From a checkpoint of a small transformer trained on Wikipedia.
Size: width 64, 1 head of 64, MLP 256 SwiGLU, vocabulary 512.
Architecture: RMSNorm before each block, rotary positions, no biases in attention or MLP, untied embeddings, normalized queries and keys.
Training: a variant of Adam for these matrices, 147M tokens, 6122 steps.
Each number is 500 + 50 x the weight over its row's rms, rounded and kept within 0 to 999. Layers, rows and columns count from 0. Numbers have three digits each. The size before them is the row's rms in percent of the matrix's.

# gate: layer 7 MLP gate, 256x64, rms 0.197, rows 138-204, columns 0-63
# up: layer 7 MLP up, 256x64, rms 0.189, rows 138-204, columns 0-63
# down: layer 7 MLP down (transposed), 256x64, rms 0.188, rows 138-203, columns 0-63
gate138 090:423536539520538465508466525562485521486555461469588458507467453429521513519556415460477611537530439573541427531530542500537578482604519516486444600514507433557476430518515468590463496386479509
up138 096:446410479514549385512443392468489491524494540517414572521493426547497515494438569395579486492466408511446493517464472537443546535487503602556531526468510534439501524408513501536500474485566420
down138 093:492501517420563533534526505496522533500476496467552447551599565496506531420519478478512506599406528488514515457537379519473431441441365479457487577439473425483422505525484494537518481410531577
gate139 097:575492445451563576432496513562448469556508546487505442530553595530457564520540505499529424470499460423526481519516454522557473423573486574472582529518573574465532522395437531449442520517503606
up139 098:450436520543530520564511545441507477618515501492441456517619468490565543473568483499524461588412512537501431567520521537414517579579455484495487553446509477521519409409480528503560566476575482
down139 098:509488525481534558494519526445527510418648534462519479539443549471469434605498462604494459485507413545614457431483502543522468479577513614497544563554504526490554455507516485492423433517478509
gate140 098:449566532532549516466553544505552549519600518533567544527537505455486636428444436565489498539534504548584489451545498499443473582462469432519507560556386566546581564561543500468503520514502477
up140 104:456482531508501525556475528518525538440500509539548534573508532457524527473452479573562550586558477436415373465415522486465485582446570531551521529551538488606612532427492523433553518526559493
down140 105:528522550555448495528478483451466427468374493462505478438458426529539475531536597507506556533573505553410648473467581469496479522551413529436497403544534546532456472515485521505553552537537508
gate141 102:578432415379492488447552520529459591428565554480525576574568481490516554485455470515572478469537445536539458482489436499485478454557446506508549513440588463405492510526503417491479437439437533
up141 106:421478505533468425518378414450576548506544429516447510495536449450453487474518477405511525525545531491541459537493482580532444479519396502531581580629511455500465419463502494531523503464581492
down141 109:526530569509555408474473447480517524476466469524478502578499472462468343416478506533479482468563450534511607548576485482553510434434548484540511522545401544467480464598455549505477459533600478
gate142 087:503391484391594449440505458494521463522539461459452515549540435489541572527521570542481435560402415528453447580533568579461498519503507435494490552498540525534556499448456576529420503519525445
up142 100:510506497489377518531576467527504525468560493512489558467485481544371526485517503439449529576455441549566458483477465558481519559594548463494509431520450477445447571592420564610556513460527481
down142 103:531552507508633465520519366508492530548430485468490553499508460547496494600465537493494506472467493571516484641472572504509414563508492512588509472500507515530499482517417531416445582493505404
gate143 110:502520563503526474457498410536512526448610521540404425534447440548462577471504587519520577533482518466469534537328473520476504571399572471478455505504479426541470556474527461480472478488480488
up143 100:525517443534569491460427446485509500450507401403445412438571533492460489500657510538526481488436576567499489522482483446549472479605474512507559505459469445580490513437479538452459479459547438
down143 099:588604465467607416517541487413529473564531526502491488480391591509507522488531491522499483433459474459432621469511521570513479447433442468519548583516453450515513442543547464477466516539465425
gate144 097:493499416491485554455539555462535634513552495456570472529468574427441526482513495619484501540549516455441498552539423487475536456502485457465513549523501606384502505452474541417421534522568472
up144 099:528453451487365470400616543559493480486474433502510457528482519510451400437488500470409459501539542503556446423563471413454563464428461518538494463529510514489542549558415499479508552444469544
down144 098:458578574552469523585458487504465455523534550592533504462488471503608622504423453529512472506496527529444495440568420548531496453573443477486556496455571504500365471418499548536505512463462516
gate145 099:528471440504517399470490479529487468520539464423548552548436506516431516461496557557487476527536432491412538402417519529564571515468535432565446411497574432565462537446502506474448516405495408
up145 098:504532575505516628575532526534543533473507477481557452558447489453532418537516510539597476515500603499486506581418597526462573476532479445534422526477493465514542557459561505477489417396513438
down145 097:482546492502549569512467583498479501586421514596561542549514440410451455535505541553472424442586445463485413495495441599531457562453419535478542553448518475492500445575507569526501521526482570
gate146 104:525463518468497533586477474463506489542626576463517493529554474498431531455619464445489520490556583444458519440520478597580435463513493464540397519544490502508496448438481443576492520509620490
up146 094:503395488585496479548536507519588520465511463465542439556542474482545485505397497435421499557514530592462410489533564436566470545563509369523465494525491574551457547478544440550501432493549502
down146 094:471614574532571537447529503470501511459463480542555518478554443431456455483514471598460436455508459517481511484567481509450499476520507522456529425462469559591559434560547515502407604447408582
gate147 102:558481480452544492555484550473499584538577508403449494563557517472500560487512362509455525523626597510528528488549578531487540563569460494454459512502460536477518475565508572561496430584537518
up147 102:427435475458521555513539491485613540489574497426445410463456486425530437423428572497486553482485405496484481533471480550586447514535498575557487478593540485464457467547564479552522585518439474
down147 106:579404480446511458412491559346504582490488469507578533554525575463463531468539419445508529539529528516445493560498495504526483462430557515507556521594492444546505423479587472535559501484539558
gate148 094:524470460511422520414453543459517547475528513489548473563477528485475605386495564437459522520517472519592592442391492599494498483474467508534523455617514565527511434566459549489454503577500503
up148 096:447467458548470637502507513453469592509500547538457464539493485504498471542472563481540549510489473511575519566476443542499548632525419475387567438467455489510533505454529571553471478512367510
down148 097:510507548541495518531483488438508419474437423546529468441480549439484508489457595552405355541472478506610463560447469460470483513508531482484466533416511585452507489456582462461526519612474461
gate149 095:436479472479482546506542571456450569504525435459452591473439549516424560480451474478489486387565574475519506542481376461517519458534519492439476494542570587449399556506446453557560501540486443
up149 104:544537616541522470444533490549522501504440460506518572550418452559513479480550483445483511431446467533427498424458470506488567530483439473520444537579565463540471437479428510644558506541395523
down149 101:571550540472440461522544461453470406603399538418496521529550413535491591496515425494480538442370535512499440525540441536529539467583492493480464462504532513512478397473487413465526462479467492
gate150 107:488423536462523513485506549505555576450550511468531430572478471513523554391517433607517465553551524607439486472487496514482511544537509452537489521519577430551485445495523547487463472674524438
up150 101:544444499563435561452487582571462448537483396475430526558411562470559486492512513469469521391404531508476558360532535552458434529532489574537553454520550503545522482488496441461459489516512498
down150 099:499527575521476533449510532467506411488573467563433527507509517473505539435535423518431491548472496473596467577491494373568625456535537452470499562524515511528422577522542480519597488461412520
gate151 103:472427428382464414515489466482466572523568527471536525502471551476603506454580429446397572536594513529490529481481499522507567522567497465494539485469546519401478471449542582493513562574462495
up151 104:523496430514512513450494526540450475491455415510492491529465504535552481486502482504573551483436506387493455476397492433519492446483384523405552515423587508470545512492579495466500578439512652
down151 101:439483529518486428552570549458442455459576441473581479494487382478495510483545511481555499488566530464537498548482588456515479572466451605484498558503475452536612439528626570489496488568483470
gate152 104:459487457566485459520466526475486438434536518515508463508450492490539552371541541515445517525462556495514439538514406450518496496469444399439487584500442529484477608446511575593406600555521473
up152 106:560560593452558477508538516442544503443563598470397510465513490460478438450489475466520462393480497525544545561506563481514530558521429449547537506427463524494485415475550592472561480406424546
down152 108:471454398434499477478441571480476542457582494467509432412438529486429582483543484486513587419402464519520532393452441508482456482468469489474623514524543473518576482471539446558560533504516509
gate153 091:462518461605533463509504408538526466558531431501516481500458493467451506455475506497480490517560445494528574511614451437430426482560440457566412456444439539507522552374506510512469515435399443
up153 085:560582414487524548413505446498566433476444538437493531532511559527515426461510512456570596532502564558501512497542500589434626392560504429493444499572482453505479521464516460516524488467563532
down153 090:514488473500533589486458603503548577470389483489584449511490521439529495460436535478482507475562529459554453467540491576533521443559499435533563528494466548455623446519545548581540505569386503
gate154 099:482458600414515568442578546496568474515540599420515535542495469510492536493549519579588464544526488504554506443426574543521418542502493503439478484440536498444444575506574503597479517565460438
up154 098:486490488487370480511509542421542477509511612511526529417551449484530553500531442515470381541538450426495581427609483502518493448542435533539483495605561515468583449525498513460513472520564535
down154 096:416621430517559551523518503526525528479438496520532449500632559559499541488399527462533476588524459598480487517542498556430523466515540518564468498483491563537555486521480424409516571518578474
gate155 102:531466484446462472529425439556449606505575520413537525510401581508470527473507632455504552597498548560549485565500460563551557533439530511451481526474470547543550549512470515501468506594546546
up155 115:505602555477488506531470424423453499426485449533418570412523469519535458521483512478550597436504457552527473470509608498533557500574475469448407548543476491513412463580554505497535519476563589
down155 107:485493557491432570584460418555586492464582422465512550504471532463450462495557520470456575520418433504405508547521443520498530470564561445472451549590485497539557441461529449481521483513376513
gate156 106:517492489404432567458439463427530501515538429502503544455553435518451532475452545492405524518555487498577562477491460431574623517564494482618477497484496501481421512466522449468456606488493423
up156 108:455416563557542474416550410545480449572494489567472482496493580506535507504587466585423532488502536556522472540490492473570431654520534512537515431520561446561540479454443558515461517483538453
down156 109:538450478533398495596502486490518522481508431467528441522567523560461606497443472419537460521452416474503572554564475454463451546558458408503439568533607555489489445512535435442504472533433512
gate157 087:495480498517476445559498551522515513440518442573476525570459535623557481532482524392480493529491539494478518551509574522470418424558483560641510518506525491528430495376533498499409427458555497
up157 091:502518421470430549439477473547568542618517480571495500514558471485433457532493529580370563505585470516449473485518540569587480420459479459520532538513560490509512451540453425449547428441542530
down157 090:568608500531508447514501569421458482489521531453506506566512459404546453485464537467556371532550481387481448496470418438514515551380509454493505507583442564519547580488496534466524459520504485
gate158 098:532506500543535591520545564453447488519493491444440531574505573581468521463512568582520470516477551627508481568552588461545526548535486441559470567493523526486572517454584390538451578530520501
up158 101:507512488490550478494486469561427471539460524539412422537599548513468573492553626498525521538474425433478609568401507532557485486435481504480462592445501590429468498494564479513437525462508502
down158 104:578455520516518530477441505535594541436576504549571489465371573449501356504445466448551489513471466475540529524541486530537444509465500487452373511577481475476519400555496493546464501501459538
gate159 102:489444494448600533446473472512531550469619529564557494545613515411602520458520548516528445492464506440508442502488498455454496506610538580472496571454496438460470581557456550535504512534511426
up159 103:410492513598519521534501553492508509632487521570426504508500486468392516480484484483598528453484499485454486522438524499602525451532456504482477520513502477416420467547647551433499466434557541
down159 106:505456491512458443584466432507443542392593524532484473522500516439462566437559585468501532520505498577434498516476491522481506496537543600543480528492464444614426577561407537449504511450589475
gate160 104:481512503384507459511487386510528479450537544553447475614503515429556464518473540463538429556408600480535500534441506472505560419540451511466484491543433534498535634491456489503430520572477499
up160 103:483463592569502516497427411551571508437525549551570518513418406398547487457463497520487506495528445423470529600609577478543540498498532583568441484491506499502452537545559431508499501543477482
down160 104:493580498496478490400552513473495597450516563480382549475548525568461449515572553455391507521487473532490523498410457441475568517432487507534553437548462577499451535489586521543580442447527527
gate161 110:462479482467617359525510492435489591443534458549443511514542558556506562483470481454626435487503571490478466512455441432557523443513423433492463517558533465443525555520475511541501543576486458
up161 099:504509496502411464524471571452574533473484515600486525550501509440488463490509516465400449464467431480554509545548421546502542525569463521493449571583455433639466532540500448498415476452453599
down161 103:466571494441462461551448548460464520462527504525487450501485469556548543413572521446499494555513505452629524549445528540525526433638464508473498457481391535382501496460396495516539517440501461
gate162 088:410444463550541529529568502559500558475502492519551565569632498473434479482530577530462519488525600439516534502538460452471419442521447408522624543457432510498474523490441495515426471515558458
up162 086:418503548545452448510478608381430564471512430480450546463492517561523472508506543479421535610521519449510476453463582571442490500484540463478493492454453366486454440436522488542494510509419471
down162 087:576451533492540534488442471547580535502562486442482613510490492554610445550504440513520440498528539550464443543469469464545514557472463516500461451601486646580541574518516502461471417551492469
gate163 093:527541550487495476466564502555511592546493498451463545554428547485465481450525535438507474398565516573459446499500545435489550486590509531534542501545517480522439536577615462469548630515558403
up163 105:393483571511556590482548506465469474554518454576478499517596497570563486543443512562611473565506499448526481581558554516515569518539422510561417466603475468446473492480434493474542528472511557
down163 106:553533439639539474541522467516508611599492509549536515531522485499489541488557506526590454526519521529496431482495488597490391515466608482509493496454515468504450565575503530577463594589489493
gate164 105:509483517380515562502537504497486500537570441518561512518498604556528570506490468479512556592547473464374446526513553430526543467508512509501527429489449544534549545415577486462491582581600452
up164 103:476541453440494562556473531470473565581504503499487537451492493588538564529494440562483530589564485449466503492528504507479418477514598535507470475554491458417348573566461411508534501594518551
down164 104:507433519486500434469448428429547525478550474422536518438461499482535458493496541539531467395489525471407494636575468429585601409496482520549543456534472591487570522495450500485488441501502455
gate165 100:469541467444516572472443569494582556535517522464487579539423501546479506440516449533512489600551444488474480449478587607449606442527532472519449516610628486454490484498514494454504462550541481
up165 107:455586494515564537456482521468462489619473386531458519468607458450572568472535547493440468397487377545528549561500507546462468548572508484508513452515561518540494478586525575480481526465528490
down165 110:470520550492546492587470479558523612439552613523517502549510531539434406417545608506475522461464488502461527452535586531482548462615540546538486603514531528493454449461549434454495527525497515
gate166 093:558468469583438530546569451501510499429551517537460526520505452463511541432522413489611435452567484506524501578494541468538469551449451507514465460558413525553475526454533469472490615528594618
up166 089:422531618493443516423477475554561424500509513496497472507577444440466495538486511619406536490490527544407503438535500481540428427530522462548563547490572554515500404469529429479567476542473544
down166 091:451493455423480507515448471477523511510527551516512512468605567440412418514471485526380422493447514535576497541456488589434358535569513412521555505496506505419469515526506542543532567522462511
gate167 090:569630455530490467439471572512547579555516464457588500486472576544364554405512515520502530544444471467546515429516417536527502503594477563484483537471480526487546426441466566531500496484543492
up167 093:401550481483569535579462488601590448483534563472588492535416478494433503508550536490574494466547476421407485454425417434522506512500540479507491499557469548494541517538560442429531394509508515
down167 092:433537385445482529429507541566503415436484540516515441526409410494571454564463486538476430507472482522504503516442510513607463531592382535435475523568526502477501475480485477472460599442487500
gate168 089:472422502451553513506563583623487504569544559368482529537567474482555497415450511478484479518485406514409454482532562519462544532503480489521509533550565444478477470559463579531496449512588425
up168 092:517547575463573516520539502511468460490458490557471454577467572517578443497516560482490588549564458408428491476602556421466551537513488530525482573414516466542572385554532513501539452533437460
down168 090:520535553517512532448470457415563440461503493463532541463648598550552494511460437541553558529539474446466470482562615420549556458488457498485516411503458444447535571469499475533594508527471494
gate169 098:525468478546480439526519516551520533452539491532500585571509548508480516506593421533550477470433485505510565429434455440556644490383534442478522593520530529493598514462513573434426527498508478
up169 097:468487494467541490360430416483539541466507533502606601493427469474406521495463457495457495538571533539540633496491438495546442505531479501520506485454532524504552524508605516464392497466513557
down169 095:470431462529443523500430465403557442432478456549431501535485524446447473473503423500516435395507433395590429458566516489540606468542542527476481536447527499517487497490606540467554553495509544
gate170 096:479540488494496425468420451475545482443514555492493540641516558546460503462514479402478493491436550488542552507475443449457494490555477488507471414559515577420527524523590586480484503616560595
up170 100:448484471528410557520537520455444431567525480434518556443489475487458492510380563521483458453518460541563526541483537592391455514513440411510517520456578564514489501591429379484516531491523520
down170 095:503571459512619450468478516576456458472608479499517600594518484589561573498536449481533523539498554637593484433521494491560513549489529550477486481562461473499527449541553495453544452502530523
gate171 093:518527445496480591517551531528492390474521502536466543492577518430588540478472483442466529458495414507544526539407446523430510467571552478557579526481569575401470564516459553452530558446590498
up171 098:573487592628501443464491582590530523481553490562537471527520441510461524463443534529522518474454542497467481409501584528442460603465465574536485539494426505547476471573534496609448442540464494
down171 097:530486557378489447568531545502507557524584553458556527442482504541474586504495494501519450397466429499550482502454535549523537502512495478503561568480496460591446368540567566529499542418495587
gate172 095:503501490579531432509531478523506503486505494470486596500427485502600579472464534414608514519509499561586501541556544527439556477575524420492544542573507593475472565593499405559451442462510517
up172 108:515506547464475532431540485520621442470539627533538578537533527448427486493494500514512418445437487514480566434541468463600468509448417490460470478500494436502601546566576416506490570515502487
down172 101:466445518490529496488544450541504505453649529482569553497478544503474468474502408532492547423413337484475482386488430537572501499486535513546540501584493542529507571513545475487565437472481511
gate173 093:460422440451478577396440558478461507533465559511568583503495498433544503402430527478422443527552447587488503518470533549528495423591538466440479504555448475436486532588560526540454531507511546
up173 095:475483480542517474528494530449480445513507576552514619513579533391550470578552459560486524552522492490403568466515549452549407534513554596517515470521620501462573535493515459505439538490513588
down173 098:497497545424479448510618427524507514483394441490461441524432448522459596527530528547476558536517539477469458428480408472477486574450430435491560517387542455543539425474565505490520499480422479
gate174 099:554573465459491430513487542452520511454539465459444400467413462472490498429523464429491442599505515574494553542567503511448552548604456417526412525492497581471486450444492463524521585545425470
up174 100:479585450571518445589470468505481528576476580528580506511450517503417461505576444492598456514466457563498457464510483396470482402503447507545418483499441584459499438477499449499475587512418514
down174 098:482516550501497535367489484524564508508425576524559546577500411538580423518429551531498438458462542475458534398524451476523481492394475542507462520494516484470530525506518530347538559538506540
gate175 095:472595464451520532581503458533533488480506591504484580476458553536497513385497531433520483534516551410530567469522387466536537481566564447438525482449438538412565512545427534510516532562423462
up175 097:434546510506560536470552455505388564549459435535482486535526561494635546508554513549483514580485501458601564488561426448445544505545512554512494503543511558522525513377576515519448468449489569
down175 097:565516470447482472522448495406532433477545534541488443501536432460474436422478442444513515562591533473500434565484469469560466527518472420509450378508381454416499480457484498410524524587478507
gate176 094:541452491513440442502520447542507538533509548492480461483442534438530513459566393424466538541515446464595449524583573463520584506421491492427530546575448485587608573422473500480545479535532545
up176 095:423499406433448542558493498475431536589452468520516522540497529448632550479477518462457490397487482472494497481443489536436559560499496582458501525484532557489449564426464405411556460510581502
down176 093:566525560566527466474604436568503528539462515516519523552552537479523509500498476480451423551521462508544561568531584541462555496403453522393564491560514463600645550539478488470559498478496508
gate177 098:477387437549551449544451544534502447607505500503568481501442555446537514434545546443482498576614449489526601483464505547544519430501499506419558480546534491503549466549474557479442520583519415
up177 097:515475458496484410455399495463497473460502526439412585511459439465573522534505493490563458473454483555487526511544416453519463515489543568482421576583611463415541538580543547441476543529479578
down177 094:467540572464439504454481398445530528432432516485417484548500433463480475469496459466543470536585567478515535526471585457406518461486475434437475423436474389486609501465468471542453505444497426
gate178 105:499413427394563537531571510454523539453557511484516440546508475598528527432521463554366440582488540502449463573533455465470462475503552533460489417529467489479403568557443494523537499551487524
up178 090:448456512469434582514540503546547547551549572612467592546453512544504511548396512470491475491507448515523491447513498581500548479420509602468549595506496520555501487505529566443553417614466503
down178 091:433563499505443527575571528547488525463446517485506522468522434463616552435513460572500490414513494496457503535546468452556545472494447500465532571486409497438460497493368555562555456556551609
gate179 100:517558477523577569508619582429482495410620444546536505512499485549468535436513500450497531539531481500487472540406512492507442499564454620521484519448525541482490555518569589539415465511563461
up179 102:452483512484494480448495531542548516435506484488431429493499446490507473511607553465478463585525476438485464455454474531520506531486659613543440531569507428435441473604511490466539488609465459
down179 101:485465435431580470558458509479578443518535536507509470560555520443495481528392475437446511501392510508436499503592452547515494557486569488489456480503471479516581470605474558415598491462423436
gate180 114:610466521563554490558546428537466471528535504467522537567433420523519558434572545535477431507503475511495573435519515531468492454434425402509532499492503463556512522373430438530406561533501458
up180 109:445517513413603454506511531486518436521477483391410559528560499474542497521566500463581507445574439556498589505424529547547503469513572485486486520390466454537453472467569439462545432485471422
down180 107:577458505509557489432500456525416500473543480506454532494541427508554528420581513384484467521442550429444465489569514497477596536502356504496620532537497482519493555485566481561495419470505493
gate181 101:584509483506491523500542552533477557590535467479499542445438540570438551377512382470495457398499488578515410432469395549492553454538605469506532485534511486513437464537484531459490469521534515
up181 102:514602609579520471502479388489445423520498557507461525494417465488524486524603490486589524418486433467531524501472438558460546605532502501557494517420467437445501497482459468579508487552443544
down181 103:528531628524521435469503546477522435481405415454497475543439444474429513533474419477546497537594470529440530476475511536543471574500548449388509392492417492481480495425555463568551509534516489
gate182 097:475567473498531519475546489528483569481498471482511529492455470425439568405550587536535437457533494504598454403445493456620558417573522481480489572470569567522488509587552561470487430484499451
up182 099:475525467429488479377509475421559565490478525449424544485526523409445495512628479454492511538519548508525492496550511449529440580500542581446529518537438501421428558594509513517573531530563568
down182 096:537480518515503465505367496526409465518444394463506378544481448402584568549503525577584525456532542529510484436526549476524503574541508422542537489441512492491478535462565494460537497465592510
gate183 101:563548528474568449473571404500523503538529488489556427563517561472428520468499444519486481546461481438503585393587446457560497458527473541475520575545465554458628517420452572576481502491491504
up183 096:485420446541526524466541499487500398578497619469506516424495491491558476463407522439536560537460426550469490559525510494390449481429424486474448509426380496390492501505517520477529452516481472
down183 093:508577496517494525548499525526496582499525469555586374500447538453514599562433583618544528505470585454517561531491493540560525565534475568507571493470535558531563539529409558471459515526523533
gate184 094:435567545409516439467503419435498522442568427401466446545497424478495530456453456530511396516506484537506509541444482586555545530579485449498466497509558405575504583558469470503439517520442460
up184 104:422548581482530515418465522511583525549491505529477497463547543509439548519425570532515452458489497503501467582491442441420648599572464482515455499496463516512540504472520472566505466618551418
down184 105:542501427579456514529490578494457634473457524464469411433495466540503533567479425526389570479529462450448546498543525494383506487416532533534477509446510547579501530440438489436553500549525511
gate185 093:466553417529529458453466485477532476375576595449531482458472471451534442469496528501529539542409499533498546537472460508447494532489565524525486558516465571463525633581481508510424555551508373
up185 095:547558524519391567583518545379451433446480470508426518533379433534577457472572482509522471495512555430539407476539507456482483518422487549514419458546533515451486546454526437503468498495454472
down185 093:464533583465529470587463461515538443550516562584491549457496518493557545542428501555570581462404447532479419520490489486517609420502577491534494535509511498522455536463527496420557360468478465
gate186 102:480435490416487562376550526560542474562613538498543538516519551453457490483434512396488585535567451514544454469529440494451497563485525558552512575478494562434463522571504508449514503502599553
up186 103:461497478458522415536474457423510567488544516501478463481401510588398541509471392520420481570521558473514444469465567506538464484414513486530498508643462513524402558480518485597481497513549490
down186 100:455429509551467418525517447472510485534530500507446488574510525367595473499471446552436459490576474508432501576440497598485574461482533506528426550529466599508459503570534528447531492496568399
gate187 098:535471518497521496572531443513449471492529448481589437562418531520416515428452503560504509574594510502528484395520450497452536516489475601495523619466511514513482466522535347464539534444448531
up187 097:463542538444502507559428530411477579529466549491480513480482479505509480508469557519497528437547572457560433580596541506535462535446462534578476435608379499454399568563559472484509562495528486
down187 096:561478538487489544506471418520495508422554513508516571545467483430461538500584469568412442510564486572554526451507477494431439551479582581478562418404598468526525444488558434480510562424485495
gate188 093:545499494496500547545519535489570621478522605418520500523457551458579507444484377489496576489437530534501477449514529514464463452443476494656482514488473501468448535461511454534463588567536421
up188 093:493492526484434490500528419474549467520467542547611471527556569532575456450483441489501474471498566402525401540550548517469482505510466568378474595563504500473537464472515419463507464628551495
down188 094:398595475538462555476486468558492476430530486511600518534456435436459483571453456604439563496500451474447431539457486452461464463484560496426500540429595448501540429543493479578458526476436505
gate189 095:570473494494499609516514468515470482410486477561477571505484482567548593522392478512558555495549499525583555464354512463492563466477536579431483521418478555499434473467525521564482469466567545
up189 093:525512456466543493457518453493459573555468520571367553469517567457507476527423480578528502451494592491587527497459518431604410427516575521479534562487489524493434415482498603491550464511523528
down189 092:513517513493518489507557486562540577536282530499457564471537539443589457495475510519473528558443493630488438440537467541492502509516553543518505533587495468507509463550477503459575570477526531
gate190 103:506479444403497430448476460491533580477579545441438509502549466425437583484451438435480604439562548527566518527475528521510500429506514546528522516532488539452411529505602450544572572470560531
up190 105:483454521430580577497593622518459570561487490481522580429544495529527501510555449551497468513586568463434492527464471422490563517431529538505434564480563367488448471513535485525548500519459466
down190 107:462428491555537591437482593477451504463551588476451470619472469473473407521480491531451481568530392469500540415446454582549542500542444497460520544516491480487481394527585530529466467507507551
gate191 099:515595490434498514493484429488582601442510510498432530586497469463515538549495497448493504456544503508527597477544430436498521506509579588508406494610509501491429564497548496509519449601552404
up191 092:387519448438430508511464454418455421481541545496559415560521553440484418504481426455516472429550465471608511542544443510494493420486432427484505507551434475501571544461512483457571457447547514
down191 094:486609535546492480555560440485409574493457526558511573443436506512479478485469529539467488550475518573506526554373455520528574519472493515479507510543470573546536491590425579367464563490477534
gate192 098:604479569385414449482493421427504564524517562468469490558442448596514541518467491487490498527515578561529440535503573452464483473482402482488409506496498491402481506587523529498436507511566552
up192 096:478519505544440497496495485481389434551428499526465495541552479484585565467537528470475454513469486355492485474539409530465521482500403543396578452509462558494587524454444476447566587516459527
down192 095:456495472557533401435572504462485447511510508508441562464459465388520385466492537472466444506471518575529559511452493501484530507394440415499513550457575433517429459541599525495435562563509485
gate193 089:548416545531513420527548567416485474440538468630602451496556522478561502488499454404455458542539535455459451519533457547522503445462493445457450551596500541584585526525479524532479550538544480
up193 092:493438498484566523554473507501442532512513527514551509461482497453544466567409530520450626431574523574500479491566531497490539447552466497609467579487562430472503554493488451489469532468326534
down193 091:499538522503530457494516546584538503579541538456470486452569399531496512517443431614560457476413540520520589542513551413463506561433542497422475486456473571515542530441486545510568557416582504
gate194 103:483599495526522434518544511550534443564592499452523493474428489569467610527480561485527551471545482457503467485513526460607594502508404482460507495500459607467480523442451369553472566491470490
up194 103:451533517512532549504534500479466590436534415498582469466450623578548453500411591422526525493515458500529589419417475516479556488551550517452594520525508557553427472449521450515519544465473508
down194 102:503514481504445462500555480583536364582529556466427450515397519555524468526507461527506579519534491415426426541531451565451515533491488455559499463550476482492495454500489352467526562549553539
gate195 100:546530428439512469537595444549495512545557517523523464530474427517419556497510490408556498528586488474483622521433586481459532464472435543511459454577583529460539413500437489462565510487591504
up195 102:526451525537480461434469561568425464551456491471516412502462488481482499510490481533498506493577517631515468520466556462488479499468432517526393474491511599390473427525450477427465614479410431
down195 102:523537487572590494422430577459521502489412579506561441507483471577484407518524541472583491496405540534454445454534466521517478488432582394547486457490561511447493591450518456469448509566519512
gate196 092:554502558530533471416532519401488500458501463511547536600572566511456482568541502479511532456515623433574527539481479533566528468502485496398420449581406518528594526516530504550429439503480503
up196 099:525494539503651457507433591517470481469488458440543508557441537534501475530449421392574504500536470440479518549488483492543540496586417505462454600462596499481551532461482464461459541591539488
down196 092:349541438446485513485614422477494543478403559532540566500534503509458422515548591476490534503489507578536467508517465640479497567470505465460503483560469510548495522446493510530516532413561541
gate197 101:413490498421556409477526509510435454543506558543562611514476563544529551383578513463440491582540497486582515447578464509469498548518497421481531584606530509494513491470480578479498540466540516
up197 114:449457488457505401533464525520472451480491498478528488439426479547581498396492472513533468493516476499514502423476561503519471453473433506407534479519517393529513443465378410443537643578522525
down197 110:547626500532473482439476583431529518459447455414498542522511491481531483416506519403512482495522524408402456451418413475487526416418481482516540468484446417515549478535524458555555553556464472
gate198 099:522438445448465432489422587553433456521569496439553576484523536510534599371581524536478439517501501545482542459500490451455583405436447504545511519493604476425527464491525455517472504511546499
up198 104:524527591638490498500523466452434577517524490597494490477535451443493582407473491520447485455501472489541492503503455511583446492548647461520500498583503505513484441449548443573544592475527529
down198 104:467557461394460475567493504569499453508606415420455611546468566556494452398497490530542483515474622541505526524537472492479498490482414490546515472539462564437445503546578482498548560526516465
gate199 102:487480464577527535490536502505615491496618533564513605554492553556553554475465497494497570470528459472554559470444549510485473477458473461516463433581450400538365436473568449491477443505483495
up199 098:462413475485522553496476448540583496452470544559527503500435440620499507488538442501566482444505508354511495428335488549531534491472463481443541503486514505487460577497500545490434491503446418
down199 099:526551528591419504630548484510467483501480486470454596446546526402542513497531522545408472502553548483521544467498505489450465478430542419408526491471422471538460627445506423453527510520460479
gate200 090:510500443454507484473621438451536505496601539554538592518464531532523507457522438418442441404529492567561541495452585551446575515521514489500511487510487530476415481461590536560501600501582493
up200 102:465547431445519484501517511451468506425525439471528513475495519642551485516493409455516413554505488470498457572487445421378488492510495465456624493543502419497482448498570531521569566462497587
down200 105:484466532502537440474477579452534525480505451516543512557506531567518488464464561549505478515479486474455449465488546450525373489392388489511525521486483502466507393551453616545616477510380537
gate201 100:422508558573507436530420487501440487520551557512511486581492516444559537391501414420541523516497527468497530535470468448498512511434437458538430452532502417429590515578645470508486514507554487
up201 101:544474494507507493644456451561431471554500528538613468553543508500557551528514572577522430547561458491534557568491496435562453442488574584549382519446541509465505468493539497507449521514452547
down201 102:504487517556443586565400566408486475496529437487441522509537480498556477539421375533517474443450540572564374475484468477517506500416483496550513491470524536464401453493516576508554548561468487
gate202 097:512526615555484568508527444464463510555500498551501446498457445514484575462451487420480533443610452389505476551465459572595488407448474525485495431502574537491519567484457562580439533548511481
up202 086:528512510517507427536512459481551515466602406559567485458504540486401431459452511588521429559575535487471452535466536384580530529500451550427536522596512453489590525500448506556529465443495518
down202 093:588415520575483526420495574425555532507529465442484448490514443567546486499591472546489515567487535413543422475564594420481497436429511495533444504515504530508469427496525435479446525450567412
gate203 107:486488566454575382529504550610531521511586533478495447477441418517525538450504450437493494493546583453511414515560528413497493483464454526589426546581496432480433542574499539488449526527541467
up203 112:482443537484480494585590553609475484499502521540457459468554581518485508523444524444543430511390456511457432445481432533466530561608527498489552557516515442547551468458527431427493507375504480
down203 114:473398528474519453447522459553605480547435506469514396565452524480517418533498575542413442542488509526454493590531459554540487537466535473455525425574525482482572564466449497424554512505524396
gate204 106:536544494407566389614475421488525462573516539414410443536474430486497563492516551479598557574571511514433580523521528485544509474552476471540478512521504457418536526469513531573491499475479437
up204 102:501396545447420501520462580467524495540536540583541510502565494492535556458460530480522415400564467459408556481509418532463437425530416530475556532458430430469451546563501464540588490504491519